config = dict(
    norm='rmsnorm',
    norm_place='pre',
    positions='rope',
    qk_norm=True,
    tie_word_embeddings=False,
    init='uniform',
    init_std_o=0.00555,
    init_std_up=0.0261,
    learning_rate=0.00596,
    beta1=0.95,
    weight_decay=0.057,
    lr_head=0.0104,
    max_seq_len=2048,
    doc_mask=False,
    dataset='wikipedia_en',
)
Each number is 50 + 12 x the weight over its row's rms, rounded and kept within 0 to 99. Layers, rows and columns count from 0. The size before them is the row's rms in percent of the matrix's.

# up: layer 4 MLP up, 704x256, rms 0.198, rows 557-591, columns 192-255
# down: layer 4 MLP down (transposed), 704x256, rms 0.184, rows 557-591, columns 192-255
# gate: layer 4 MLP gate, 704x256, rms 0.194, rows 558-592, columns 192-255
up557 098:52 37 59 38 44 27 60 40 39 61 44 55 50 39 48 35 47 60 56 53 34 55 67 52 62 51 48 57 38 50 50 49 73 51 40 28 50 33 47 58 41 35 50 58 42 66 49 49 58 48 60 74 33 38 47 62 54 65 31 53 62 57 67 40
down557 098:78 49 48 34 46 47 34 64 66 29 57 68 57 53 50 55 33 32 49 61 65 55 53 57 29 75 35 34 61 60 57 70 51 39 63 46 29 47 43 38 60 70 54 30 50 61 61 45 52 47 49 70 44 41 47 68 48 56 49 70 51 47 44 49
gate558 101:42 56 18 49 42 48 39 69 53 56 32 49 39 56 58 58 54 42 83 41 53 32 54 47 48 38 44 40 57 29 65 41 75 54 72 60 86 55 49 69 52 44 66 43 44 60 37 50 34 49 49 66 47 76 52 49 57 51 49 40 55 49 52 36
up558 098:41 40 66 27 30 47 43 31 55 33 34 37 56 41 58 51 49 63 50 32 52 50 33 57 57 35 35 39 57 67 22 30 63 49 51 51 44 45 51 44 53 60 47 51 42 55 48 69 59 52 37 41 44 64 49 37 55 34 60 47 69 60 61 66
down558 102:55 49 45 49 42 78 44 64 46 38 60 57 67 42 59 51 44 76 63 56 67 27 50 38 40 59 30 46 65 52 44 44 58 43 47 46 60 57 50 63 52 55 61 51 49 56 34 71 44 44 41 38 40 55 50 51 58 47 53 55 50 40 31 41
gate559 095:37 41 59 76 46 57 73 57 56 54 71 60 40 54 52 54 60 52 53 47 54 41 44 43 44 49 41 48 43 49 59 54 39 48 39 47 55 59 61 48 41 35 37 56 52 43 50 57 40 65 56 36 48 39 43 46 47 67 44 50 56 59 45 44
up559 095:59 26 33 72 46 55 52 73 57 43 56 36 53 64 48 52 36 33 40 18 30 45 29 78 39 35 40 53 42 27 38 42 57 43 62 58 49 46 45 51 50 45 52 56 74 43 49 43 49 63 43 58 43 58 43 54 36 33 60 58 69 43 45 53
down559 098:40 52 46 59 40 26 71 39 63 49 55 49 43 48 55 52 49 52 43 22 41 56 42 45 37 57 53 48 44 48 42 58 52 52 35 63 44 46 43 54 47 16 38 56 66 91 58 27 25 54 52 41 47 77 42 42 53 65 51 62 63 29 61 62
gate560 106:60 44 59 43 54 71 35 49 45 46 48 59 49 52 62 44 38 29 33 51 63 56 38 66 33 47 35 74 56 58 61 67 60 58 40 60 50 61 53 53 37 42 60 33 55 65 45 56 40 38 66 49 46 37 63 44 40 54 60 31 35 79 47 32
up560 102:57 33 60 46 39 49 59 41 41 64 66 19 48 48 34 46 54 47 33 53 44 52 42 46 64 53 38 55 52 54 25 49 57 52 53 30 49 30 44 53 51 25 45 48 31 46 52 63 46 48 37 55 50 20 46 78 26 68 48 51 59 68 56 49
down560 105:57 61 51 19 53 55 47 63 47 61 65 36 52 49 37 46 39 76 35 63 62 30 49 62 40 46 71 43 62 54 44 51 63 46 25 28 47 44 41 41 35 59 72 55 65 44 50 59 55 60 59 51 40 52 58 42 54 54 35 65 41 51 37 51
gate561 101:58 54 44 62 55 56 49 56 38 48 36 45 46 53 64 35 47 59 87 30 63 59 55 60 40 51 53 52 39 35 28 33 66 41 51 50 59 49 59 65 38 52 37 43 33 48 54 84 48 49 52 52 54 49 53 43 46 42 73 39 37 72 42 41
up561 102:35 49 24 52 90 38 39 64 46 53 46 54 64 65 41 54 44 34 43 56 44 76 53 58 51 53 48 35 58 44 58 61 77 41 45 55 54 49 77 40 52 57 52 71 39 51 65 67 54 50 46 29 64 55 22 40 47 63 52 63 42 52 65 33
down561 099:61 34 48 40 73 48 71 65 49 76 34 55 39 50 51 64 37 50 73 54 50 61 54 37 41 42 57 36 41 53 61 43 68 58 57 53 36 55 39 43 57 47 53 63 62 56 47 55 47 57 34 69 87 48 42 52 48 65 24 49 56 42 62 53
gate562 103:46 68 61 63 78 37 36 53 35 40 59 58 49 84 60 65 55 48 61 29 57 50 64 43 53 42 52 53 50 40 37 52 49 71 45 39 49 28 53 58 82 43 45 54 51 50 65 35 46 60 54 68 39 56 14 43 60 40 49 47 39 72 42 70
up562 103:17 68 59 57 73 44 73 48 29 45 52 48 40 33 39 43 21 42 63 22 48 35 48 68 56 46 47 44 62 49 57 50 67 51 67 58 45 57 54 53 65 54 42 52 36 53 51 55 47 67 49 61 63 48 57 47 39 37 54 57 33 42 42 55
down562 106:38 53 33 59 61 49 34 52 72 51 43 54 59 56 46 46 24 45 56 34 33 41 34 54 52 66 40 46 58 60 72 52 60 45 31 57 50 43 71 58 47 39 51 67 31 43 49 43 61 45 58 52 61 37 42 72 65 68 34 41 74 49 65 55
gate563 093:51 54 47 63 55 62 52 66 60 48 61 55 63 58 64 59 37 52 75 43 33 62 54 65 33 55 62 58 57 17 40 56 51 65 49 46 55 56 55 61 45 47 49 48 45 54 64 55 59 53 36 37 65 12 52 45 47 40 57 51 43 67 52 35
up563 098:47 43 44 40 63 48 41 38 62 35 37 60 61 49 37 50 56 29 74 43 64 34 65 57 20 41 34 42 48 64 49 64 60 62 81 50 58 42 44 70 54 46 50 55 36 55 28 47 63 45 54 44 31 28 46 50 44 35 52 58 62 68 57 38
down563 099:51 65 82 36 54 53 59 50 57 78 56 42 39 59 69 46 51 53 93 47 38 48 33 60 71 43 65 24 51 34 70 56 63 53 51 28 51 59 59 49 46 64 51 37 64 60 59 64 82 67 40 47 53 58 56 72 51 43 55 69 54 24 59 62
gate564 096:35 34 43 41 40 67 57 52 56 62 40 40 46 48 57 25 61 42 35 26 49 64 37 30 48 48 62 62 46 54 44 59 42 56 52 51 61 35 53 34 51 72 43 72 53 54 46 53 42 58 45 55 44 62 40 44 40 53 58 43 74 67 63 26
up564 098:57 46 61 52 62 33 36 46 50 31 51 31 34 50 64 61 60 75 60 41 44 43 32 56 70 53 64 34 44 44 45 53 52 64 38 43 52 73 46 43 42 42 55 52 38 41 55 29 57 39 64 56 51 49 58 31 63 38 66 54 20 56 51 49
down564 095:64 46 28 68 40 54 52 65 46 58 45 39 31 38 60 31 64 40 44 31 58 53 66 44 59 20 56 49 52 41 70 59 53 40 61 57 32 41 49 66 54 67 59 43 49 56 29 57 34 64 46 60 51 28 42 47 43 35 55 35 57 59 59 40
gate565 105:65 50 49 67 31 34 34 56 48 57 52 62 60 29 32 27 54 38 35 51 55 45 43 44 60 48 60 62 49 52 36 67 53 54 39 47 39 57 58 42 52 64 45 47 59 91 59 52 73 43 55 47 59 32 67 65 72 87 63 45 58 50 49 21
up565 102:75 47 60 58 50 62 32 36 50 41 60 56 42 28 35 51 61 51 26 58 47 55 57 50 49 58 57 70 44 24 37 46 48 59 57 50 63 56 41 64 45 49 44 66 53 61 48 38 50 61 58 36 53 54 59 56 56 68 55 42 36 57 53 47
down565 102:40 46 59 49 46 51 57 61 51 61 34 31 47 81 27 43 55 55 42 19 35 56 72 61 53 47 43 31 59 47 41 51 54 44 70 47 56 65 47 48 62 32 58 59 58 55 60 61 52 49 45 64 56 56 49 55 37 32 63 36 60 52 50 41
gate566 098:55 53 47 48 48 42 46 78 48 56 41 49 39 42 49 44 43 65 48 54 45 53 60 26 58 70 48 54 50 56 50 57 73 46 32 71 27 36 48 45 41 56 69 38 49 52 32 34 54 61 64 43 38 70 65 66 43 78 64 46 44 54 55 44
up566 098:49 57 40 48 62 52 65 71 61 52 57 51 54 52 51 59 58 50 45 59 52 47 47 44 48 29 61 35 37 33 57 41 59 43 50 65 71 45 65 58 43 31 40 48 62 47 51 49 27 52 41 35 46 40 43 61 46 56 46 42 51 63 39 38
down566 096:67 43 39 37 48 51 28 65 57 52 76 51 54 23 60 69 50 39 24 39 58 50 56 60 45 52 50 25 60 36 39 46 67 42 48 58 47 35 65 46 48 58 68 35 46 23 64 65 54 56 64 42 51 58 34 37 56 47 47 69 54 43 32 50
gate567 103:34 50 26 73 51 64 58 53 48 82 38 54 61 54 41 63 51 34 53 50 36 45 29 58 45 57 68 58 53 46 36 75 52 48 26 66 62 41 65 77 29 44 47 50 41 68 50 50 39 59 47 61 48 48 57 68 53 51 57 79 33 41 40 45
up567 100:52 43 40 41 60 45 45 31 49 73 75 57 67 54 42 23 27 45 66 53 41 60 56 38 49 46 54 44 21 56 38 57 28 25 55 41 44 39 55 25 53 58 17 54 50 54 50 59 43 59 53 62 43 49 65 59 57 51 68 58 51 56 68 43
down567 103:44 62 56 38 55 46 36 62 75 52 50 37 59 46 41 30 71 39 61 59 26 37 70 42 49 56 64 69 64 61 43 58 47 34 36 59 55 53 25 55 50 60 46 68 40 58 22 39 55 50 37 41 50 58 58 20 73 64 29 78 43 53 52 25
gate568 097:80 63 54 63 54 39 44 64 52 55 47 29 44 51 40 73 83 44 41 46 47 10 52 56 55 56 51 39 62 46 50 55 44 46 49 37 55 31 64 49 55 39 49 55 35 45 58 47 52 57 42 41 40 33 53 56 29 32 56 39 41 58 51 38
up568 097:30 47 64 58 70 80 51 60 44 54 73 39 31 36 51 84 43 54 44 43 80 67 54 58 51 59 48 45 50 62 47 79 38 26 56 50 41 54 37 55 58 67 40 50 52 46 52 59 66 51 48 53 49 45 50 42 43 34 45 52 47 51 46 53
down568 096:44 46 48 47 63 42 46 36 39 59 60 55 45 38 56 41 31 24 38 34 57 60 39 55 55 37 58 56 29 49 53 56 40 62 37 67 27 49 41 59 56 37 30 47 63 40 39 50 66 73 76 53 60 45 74 57 56 51 65 47 48 39 49 38
gate569 110:49 44 50 47 57 31 80 59 35 52 35 66 49 38 53 43 42 59 45 64 63 36 42 27 45 38 42 34 65 75 47 60 65 37 35 56 42 31 46 56 58 46 56 65 50 54 53 56 69 47 53 52 40 28 58 49 67 59 58 62 50 64 19 45
up569 100:63 28 58 61 57 12 59 65 45 56 44 53 53 51 81 34 45 45 55 66 52 41 37 51 58 44 49 27 44 46 62 32 62 59 40 64 57 56 26 37 60 60 51 59 41 50 48 43 59 58 51 74 62 33 45 52 61 50 65 61 63 32 46 45
down569 102:60 64 59 29 65 27 55 22 41 48 59 42 57 41 48 67 41 57 64 46 67 61 43 44 31 44 84 47 19 45 55 52 58 60 63 50 37 58 41 55 33 69 45 61 50 48 47 65 44 43 33 36 30 85 47 64 58 45 54 40 56 47 61 68
gate570 101:43 51 42 67 55 61 56 51 12 57 34 63 60 46 60 44 53 65 54 44 45 52 32 66 53 47 59 40 38 60 40 48 57 26 55 47 27 49 69 62 47 31 59 47 49 65 53 55 68 60 49 59 46 56 30 33 29 42 39 62 52 53 52 52
up570 098:38 49 51 51 72 48 62 59 50 62 53 58 41 47 73 59 67 42 53 52 39 64 51 58 56 85 68 45 39 25 49 46 37 67 58 60 59 60 63 50 56 40 56 16 58 60 47 45 60 59 45 37 46 30 40 65 58 57 56 56 45 49 54 30
down570 100:69 46 41 55 39 40 59 64 50 54 66 30 57 47 66 41 40 45 37 80 55 50 53 57 58 54 35 61 65 64 54 57 42 42 42 50 57 36 47 42 24 70 51 51 54 50 65 69 50 48 37 56 57 62 31 37 60 42 58 52 55 50 53 50
gate571 098:51 43 40 41 56 43 39 39 38 47 40 46 51 38 39 55 50 61 60 48 45 32 68 47 36 72 56 43 51 44 23 39 53 55 50 41 58 63 46 70 42 43 48 32 47 51 48 55 70 59 47 45 40 52 61 61 41 45 46 54 71 51 54 44
up571 095:44 45 74 59 34 34 35 45 32 50 48 47 33 61 39 57 33 55 48 42 58 53 65 36 48 38 51 62 47 47 65 49 67 37 62 50 54 51 54 35 64 49 64 38 55 48 86 54 59 49 64 47 54 59 41 21 54 50 57 42 40 70 58 25
down571 091:25 46 25 54 46 25 46 54 61 43 59 64 48 40 46 59 47 35 33 44 63 52 58 43 35 49 57 49 20 33 44 47 65 55 46 65 28 60 57 17 58 45 27 47 58 48 28 31 38 42 57 47 49 58 41 51 50 62 48 67 38 70 67 57
gate572 097:46 57 58 57 44 72 36 58 49 49 40 46 26 77 61 22 81 50 40 28 60 55 68 43 40 44 33 63 56 56 32 28 47 43 51 37 46 49 65 66 49 47 31 58 55 73 58 59 52 53 66 20 36 45 69 54 50 46 47 56 48 44 38 45
up572 097:34 52 70 55 53 45 50 69 40 49 61 39 47 65 57 37 41 63 64 73 51 37 65 41 28 31 40 71 42 46 59 43 53 47 45 31 51 49 34 39 37 61 36 43 44 56 64 33 38 53 60 44 46 31 47 57 44 58 53 53 50 59 26 44
down572 096:58 58 49 36 46 54 41 66 50 50 48 52 53 46 54 60 39 69 68 49 53 21 63 85 60 70 45 41 71 63 42 48 56 26 47 55 56 83 48 38 53 22 42 35 55 53 67 35 54 63 43 62 35 53 42 41 69 49 47 44 69 69 38 44
gate573 106:45 43 56 64 60 47 72 60 47 41 33 63 53 58 49 65 52 34 34 33 54 40 37 37 51 38 28 66 56 45 41 61 42 64 43 47 61 52 51 61 46 35 63 33 40 35 65 32 38 51 30 52 44 43 46 42 15 42 48 54 78 44 48 48
up573 112:28 54 46 60 56 54 46 67 73 46 37 50 43 43 59 50 63 61 60 30 42 51 76 60 51 64 61 41 43 59 51 34 54 54 42 55 62 52 52 42 44 37 52 55 68 66 56 48 56 54 39 49 46 43 53 44 55 41 51 49 71 37 43 41
down573 105:54 60 36 43 42 63 52 54 51 67 47 59 62 68 56 45 55 74 61 62 49 46 54 46 48 59 45 58 42 81 50 62 64 47 57 50 50 60 46 45 54 24 39 60 49 40 41 63 45 57 44 37 51 54 46 89 35 38 80 75 62 40 56 48
gate574 104:45 41 42 49 52 66 22 66 48 51 67 63 66 55 66 62 62 50 64 44 49 42 36 56 58 30 68 73 44 49 50 42 50 42 35 52 22 60 56 55 46 59 30 51 43 43 52 39 55 58 40 44 62 17 61 48 47 61 38 56 42 38 43 45
up574 102:44 62 43 58 37 43 56 48 72 66 43 56 32 44 43 63 45 62 38 44 54 54 53 54 37 29 25 25 45 50 45 44 52 48 54 35 59 31 24 38 53 48 68 59 57 28 42 66 61 44 40 61 54 64 35 44 45 52 45 45 64 39 56 42
down574 099:76 53 51 62 51 42 40 44 59 41 59 66 53 40 61 29 69 50 53 51 24 56 46 50 33 30 41 66 32 44 59 48 47 54 56 56 36 57 57 44 65 47 39 52 45 32 80 31 39 49 36 52 39 46 50 64 66 41 55 60 42 48 58 49
gate575 094:46 42 45 60 58 53 51 54 64 44 66 41 67 43 56 62 51 51 63 56 61 49 46 58 47 53 40 31 56 48 62 60 38 44 34 50 55 48 53 39 41 67 73 63 53 62 78 56 40 72 45 35 52 72 27 46 57 35 41 38 28 64 34 66
up575 098:51 71 40 57 38 77 51 53 51 65 59 57 66 59 60 66 48 49 47 65 68 41 52 50 35 42 62 53 44 50 55 46 41 31 67 50 60 47 42 46 67 60 50 43 66 60 45 50 54 58 63 49 54 55 58 55 55 53 75 50 63 48 45 29
down575 100:39 44 41 41 37 47 53 51 45 57 47 60 38 65 50 57 49 36 54 53 49 56 47 36 57 31 63 45 32 43 30 66 52 42 48 38 54 47 58 61 59 32 55 53 41 44 29 63 50 46 57 58 58 27 65 51 54 57 60 53 62 46 40 24
gate576 111:43 67 54 55 50 30 55 51 56 45 58 71 48 43 35 46 41 38 45 49 42 53 73 45 40 34 44 82 61 51 48 51 60 39 42 70 42 61 56 50 32 68 46 41 50 56 41 49 38 54 39 51 60 37 68 72 46 38 79 56 51 50 33 37
up576 099:54 54 27 41 44 32 57 63 59 55 45 34 31 49 63 43 63 44 59 72 50 39 30 63 66 45 60 48 44 67 66 43 47 48 57 53 53 71 26 68 44 25 70 62 50 28 61 30 45 54 66 57 26 46 49 42 44 44 37 29 41 38 67 60
down576 100:57 57 45 32 42 44 57 57 47 52 48 46 43 40 48 26 51 53 45 76 61 46 29 52 48 58 38 53 41 47 57 58 53 54 31 28 63 47 47 55 33 34 46 51 56 41 62 50 44 40 60 46 25 40 29 31 46 37 48 44 62 62 48 85
gate577 101:48 46 43 60 56 29 40 45 54 59 61 60 47 62 49 54 60 40 44 42 69 54 48 62 52 46 56 65 19 55 51 71 62 42 56 65 44 49 57 73 41 50 42 54 63 45 78 69 39 37 38 52 60 35 51 62 63 47 40 52 16 39 32 52
up577 097:39 52 77 64 70 49 59 38 50 46 48 52 41 32 69 65 42 63 58 42 54 47 51 49 58 52 64 40 24 59 50 35 43 35 74 41 49 44 64 57 42 40 49 48 28 25 67 46 57 41 46 44 61 47 44 37 26 17 35 63 56 67 41 45
down577 101:30 51 46 64 58 57 63 39 57 39 52 56 49 79 56 44 45 56 55 38 36 70 68 58 50 57 61 67 39 37 59 70 44 46 60 49 41 20 51 68 60 40 37 46 24 58 61 67 36 44 50 78 57 40 56 52 29 32 55 24 61 56 60 38
gate578 099:68 44 58 33 51 36 40 45 37 54 45 79 79 27 63 61 59 36 55 34 42 39 49 63 39 56 62 64 40 45 52 60 70 51 51 60 51 59 63 43 66 61 45 51 51 33 58 39 47 54 40 36 48 51 66 57 55 60 55 28 49 58 48 54
up578 103:43 58 58 54 61 32 57 48 26 59 37 31 12 59 46 60 46 81 47 60 55 48 58 30 47 33 55 57 65 46 43 66 61 60 62 64 59 34 47 50 44 61 53 34 49 60 58 50 35 52 37 50 37 37 51 46 41 56 51 76 57 57 61 59
down578 106:54 59 50 57 37 52 52 31 36 53 40 60 51 46 57 49 32 58 42 69 38 45 40 51 40 60 67 43 49 47 20 52 60 50 51 65 67 41 58 26 65 78 45 56 43 50 45 31 50 32 33 46 59 34 56 33 37 48 65 49 61 53 47 60
gate579 097:63 54 55 76 54 49 35 62 45 48 46 57 37 43 64 44 35 32 54 57 64 51 40 57 45 51 69 59 51 48 58 37 30 27 53 30 54 45 44 62 33 64 53 59 30 47 63 42 41 30 55 45 38 44 26 53 82 48 48 28 45 67 41 46
up579 097:38 55 31 33 60 54 34 64 67 36 46 40 56 63 45 65 75 58 58 48 66 93 37 41 54 36 60 35 51 64 47 58 40 43 55 53 59 52 36 53 61 63 55 23 36 46 44 49 25 34 64 53 53 45 29 36 35 50 49 67 46 48 36 49
down579 100:35 40 44 59 61 49 61 70 58 51 36 36 50 63 66 45 69 54 43 55 46 07 48 43 45 49 48 55 44 50 21 56 60 53 52 27 52 35 75 60 53 56 44 52 41 50 25 46 42 43 37 45 41 30 37 45 40 34 60 44 52 57 66 29
gate580 102:49 50 58 64 45 74 32 53 54 67 56 42 41 42 43 41 59 51 38 42 56 54 61 62 59 47 52 53 32 41 72 31 35 54 60 55 62 55 65 49 66 29 65 73 35 59 34 42 64 66 69 50 39 70 61 59 38 37 48 58 49 29 57 38
up580 104:65 64 49 51 33 63 42 50 42 50 51 70 53 27 47 50 61 28 31 42 35 36 53 24 24 31 35 64 41 61 40 80 51 37 45 66 68 63 53 48 53 72 58 45 46 59 47 45 62 55 46 38 51 36 52 37 39 56 38 71 52 60 39 60
down580 106:41 48 49 51 61 48 46 48 44 64 36 25 54 36 47 64 34 45 53 63 50 48 56 58 46 50 52 46 56 51 45 67 50 50 55 47 51 59 47 51 54 49 64 65 62 55 51 38 34 73 41 40 47 54 42 36 48 55 59 69 37 53 55 55
gate581 103:51 65 35 27 45 36 60 55 43 47 50 45 61 52 36 34 45 42 42 46 65 53 53 45 52 36 52 58 37 57 49 33 39 49 42 49 56 32 38 23 49 58 65 70 44 39 73 43 40 71 66 44 38 60 38 74 42 70 63 44 91 72 50 37
up581 100:46 39 61 66 60 51 62 44 50 46 40 48 30 44 54 52 61 48 65 61 47 49 54 56 52 59 44 38 33 73 43 29 63 39 63 54 46 76 45 70 63 27 51 40 44 49 52 62 51 39 46 60 48 61 39 45 54 65 29 64 47 37 37 70
down581 099:63 32 41 39 49 58 51 55 39 52 50 49 43 33 47 34 65 65 57 55 35 71 64 53 52 15 34 56 47 58 49 29 59 54 45 34 37 50 74 42 59 22 59 52 68 34 49 65 41 41 60 52 35 53 48 35 46 56 50 55 54 56 32 49
gate582 107:57 50 78 37 64 48 54 53 42 56 43 47 44 51 77 52 47 44 29 60 49 46 63 67 52 50 51 58 53 47 66 54 58 54 20 49 45 51 65 43 41 44 38 47 62 53 74 42 52 46 36 63 49 62 45 68 47 60 39 42 34 54 54 61
up582 104:35 41 55 33 60 61 27 51 50 56 42 67 56 51 65 39 32 53 43 58 50 53 77 27 54 49 66 56 56 57 60 48 35 61 30 75 59 36 29 57 29 37 31 63 76 53 42 47 50 46 68 44 56 55 53 77 39 39 28 59 48 65 57 50
down582 103:37 42 43 86 29 62 52 42 59 54 59 35 38 71 68 57 59 44 49 43 70 41 50 37 55 53 58 62 65 46 69 38 51 40 57 44 53 56 47 61 60 56 46 24 39 47 28 43 57 23 56 43 44 51 52 41 44 52 48 47 44 47 61 62
gate583 099:68 45 37 46 46 57 63 52 39 48 37 49 60 48 43 46 44 41 47 48 36 64 47 55 53 66 55 48 40 42 46 37 52 55 47 14 45 47 47 50 52 40 64 27 36 43 44 58 58 62 31 49 35 67 47 57 57 48 74 57 62 44 29 53
up583 097:66 56 61 65 56 40 42 56 34 65 48 59 56 51 63 51 51 63 48 41 65 57 67 70 35 42 51 49 53 45 50 48 48 75 44 44 40 32 43 65 39 53 56 58 52 34 59 50 35 61 57 50 67 41 50 54 35 57 50 41 50 74 46 56
down583 103:66 63 53 37 49 59 55 56 36 46 56 43 34 25 57 60 46 38 27 47 33 46 44 58 60 54 52 44 63 59 23 49 50 55 31 57 48 60 47 39 45 70 34 35 40 40 43 48 74 60 43 48 44 50 67 61 61 69 61 46 76 55 45 44
gate584 097:53 41 63 50 50 46 66 49 68 64 55 56 36 52 47 68 52 77 84 42 40 37 62 52 44 36 47 35 49 38 49 35 50 34 47 42 39 52 60 58 54 47 58 46 47 62 62 52 50 44 63 57 47 48 55 70 57 59 34 34 37 44 54 53
up584 091:32 75 57 71 60 60 65 48 22 51 49 61 63 48 41 43 42 32 51 42 41 42 46 59 43 51 41 36 45 50 40 34 38 42 66 48 57 33 38 63 57 36 35 51 39 38 28 45 58 32 31 48 41 37 57 45 34 40 44 57 67 46 66 57
down584 096:35 53 62 38 39 72 55 45 42 68 26 46 35 43 48 35 37 36 41 60 39 23 47 46 33 36 36 46 70 42 38 55 52 49 53 61 49 52 38 42 47 54 60 28 53 67 71 39 43 56 57 52 48 39 31 72 41 42 63 56 53 45 29 67
gate585 097:62 38 48 43 47 63 45 50 48 64 37 56 42 61 34 52 78 71 49 48 47 72 57 59 44 46 33 56 55 48 28 74 50 47 47 35 52 42 29 55 55 46 57 37 42 60 54 43 51 61 48 44 68 49 51 55 47 40 67 68 51 51 56 65
up585 095:57 39 78 68 35 53 58 53 53 51 38 75 61 47 77 70 54 64 52 38 40 50 57 46 71 46 52 46 35 50 54 35 55 46 40 55 33 32 33 51 48 52 35 37 44 50 41 71 47 53 30 45 52 70 44 59 53 50 52 24 42 56 36 76
down585 097:50 36 54 51 37 49 52 39 81 53 67 52 41 61 37 58 45 46 27 47 56 53 50 51 42 58 70 41 54 51 43 79 49 63 57 59 60 69 72 44 51 55 55 55 48 40 46 41 48 54 27 44 37 53 38 54 58 47 57 40 40 50 56 36
gate586 097:49 52 44 50 65 53 39 51 52 56 77 66 49 46 57 48 55 25 37 31 67 48 78 54 70 52 44 32 44 67 49 82 21 42 55 53 53 43 24 43 55 36 53 42 66 42 68 42 63 59 53 32 64 46 45 62 50 33 53 43 40 70 31 50
up586 099:45 49 53 68 60 56 44 67 52 52 37 58 48 67 32 58 35 71 72 50 47 55 57 53 51 16 56 69 54 36 50 52 59 30 63 51 31 50 64 59 53 60 33 63 34 50 32 43 45 41 42 58 42 84 68 63 30 70 32 56 46 38 77 65
down586 096:56 50 32 30 48 61 51 61 44 62 48 72 52 43 62 40 57 37 42 43 62 23 65 37 33 76 35 51 48 62 31 39 38 35 45 29 43 57 55 59 39 61 43 38 34 42 58 66 47 49 76 38 46 71 33 41 53 40 50 48 50 58 42 71
gate587 097:37 70 52 34 30 55 49 34 72 64 45 35 37 43 26 53 47 52 67 47 50 67 32 50 39 43 62 59 25 40 59 45 38 63 38 49 32 60 36 36 62 41 52 57 63 57 49 33 69 40 58 52 18 42 66 43 51 55 57 52 18 57 29 40
up587 103:51 65 51 41 39 68 65 42 51 41 52 46 43 44 59 59 47 54 30 30 66 57 53 45 62 55 54 56 32 49 68 55 50 51 55 57 45 50 44 53 53 73 51 30 61 44 35 32 47 70 53 59 38 60 48 50 47 33 62 40 41 53 71 36
down587 102:43 54 63 48 61 39 43 51 49 70 54 53 22 64 27 43 40 48 66 58 36 38 43 69 58 54 69 57 57 59 56 41 56 88 39 50 51 51 59 52 50 43 34 70 45 57 41 48 57 35 52 44 50 50 60 33 56 65 44 64 48 31 57 31
gate588 103:47 54 46 60 50 40 53 49 32 40 35 57 62 57 48 47 54 67 40 62 45 22 81 64 25 49 45 44 28 31 41 39 38 50 51 44 41 59 49 33 42 54 33 53 36 75 54 47 38 63 44 57 48 45 54 56 29 57 41 46 50 56 36 72
up588 111:39 55 30 61 32 62 41 45 43 29 47 61 43 49 68 43 48 45 23 49 57 42 72 60 57 48 54 48 36 58 41 54 46 39 57 52 70 64 43 61 43 51 43 32 74 52 49 32 27 54 24 50 57 61 60 50 56 67 42 44 59 56 64 42
down588 108:45 49 30 45 49 63 61 43 46 39 59 76 50 36 58 41 41 70 36 45 51 58 48 44 45 28 43 44 58 41 39 55 66 17 53 49 59 58 45 61 65 58 43 54 68 59 60 41 57 58 33 46 28 54 75 46 63 40 46 45 50 59 56 61
gate589 099:38 33 56 54 31 28 47 57 53 58 56 44 37 48 76 80 32 57 59 59 49 42 49 52 49 45 58 44 42 62 66 44 54 57 55 51 39 52 68 33 31 47 39 62 56 60 66 49 38 58 41 56 50 63 54 56 65 57 64 65 26 58 63 45
up589 097:45 69 36 17 46 59 53 51 47 48 60 40 55 55 49 63 53 29 71 44 51 51 38 25 62 49 46 58 47 51 46 51 41 67 47 59 40 37 43 42 40 54 45 54 40 67 46 58 53 72 48 68 38 37 66 48 26 43 54 26 58 38 58 38
down589 103:47 51 63 46 50 54 52 47 60 60 47 49 38 32 56 52 43 48 69 54 38 46 58 40 68 44 56 56 44 29 46 55 38 61 57 29 42 57 70 71 41 30 48 59 54 53 59 52 52 52 42 53 57 68 41 31 51 46 60 49 38 51 42 27
gate590 100:42 50 57 64 35 37 63 53 53 53 54 33 68 74 58 80 53 29 51 51 43 37 42 71 53 52 49 60 52 58 65 47 56 30 55 41 37 59 36 44 36 43 59 51 63 49 70 60 40 42 51 65 52 62 36 42 40 65 48 39 52 47 56 54
up590 096:42 43 59 59 81 43 48 52 50 51 47 50 54 33 41 39 24 39 47 36 71 51 51 36 25 27 35 66 49 48 47 47 34 55 48 21 40 67 58 63 65 50 42 45 39 62 57 53 46 49 35 56 56 40 33 45 48 32 67 35 55 40 60 44
down590 100:53 41 35 36 49 62 57 45 52 55 21 70 42 60 48 43 48 68 54 32 81 46 58 38 44 34 41 40 38 49 50 42 51 49 54 50 63 23 46 45 33 37 39 44 21 50 47 58 40 46 64 22 49 48 52 43 62 48 64 40 49 51 54 56
gate591 102:64 49 54 46 26 39 65 34 32 45 58 55 44 48 52 61 49 55 40 60 49 62 35 56 44 32 48 77 55 49 55 37 54 51 34 53 49 30 42 52 57 73 68 34 43 59 42 54 53 56 42 36 59 83 46 33 52 37 52 56 47 62 47 48
up591 103:59 46 47 64 39 44 47 44 52 46 47 65 24 39 48 55 60 58 48 38 37 54 27 26 48 39 60 57 43 36 61 55 63 62 54 23 64 45 41 58 45 68 51 20 60 18 39 45 42 34 34 51 59 67 57 67 62 33 33 43 45 37 44 53
down591 104:51 48 51 50 44 65 43 52 48 52 47 44 54 63 48 50 69 39 66 17 35 65 64 68 49 67 55 53 38 45 52 45 59 73 22 57 36 46 53 53 64 49 47 47 68 46 38 46 38 59 44 38 63 56 57 44 56 34 42 69 33 51 46 51
gate592 100:35 48 43 42 43 51 50 52 60 50 40 60 42 49 53 23 43 48 28 39 47 40 83 50 62 49 42 60 45 32 55 40 34 29 34 36 53 43 55 47 42 70 46 40 57 43 45 54 48 41 47 23 54 54 73 78 59 29 54 54 46 30 41 56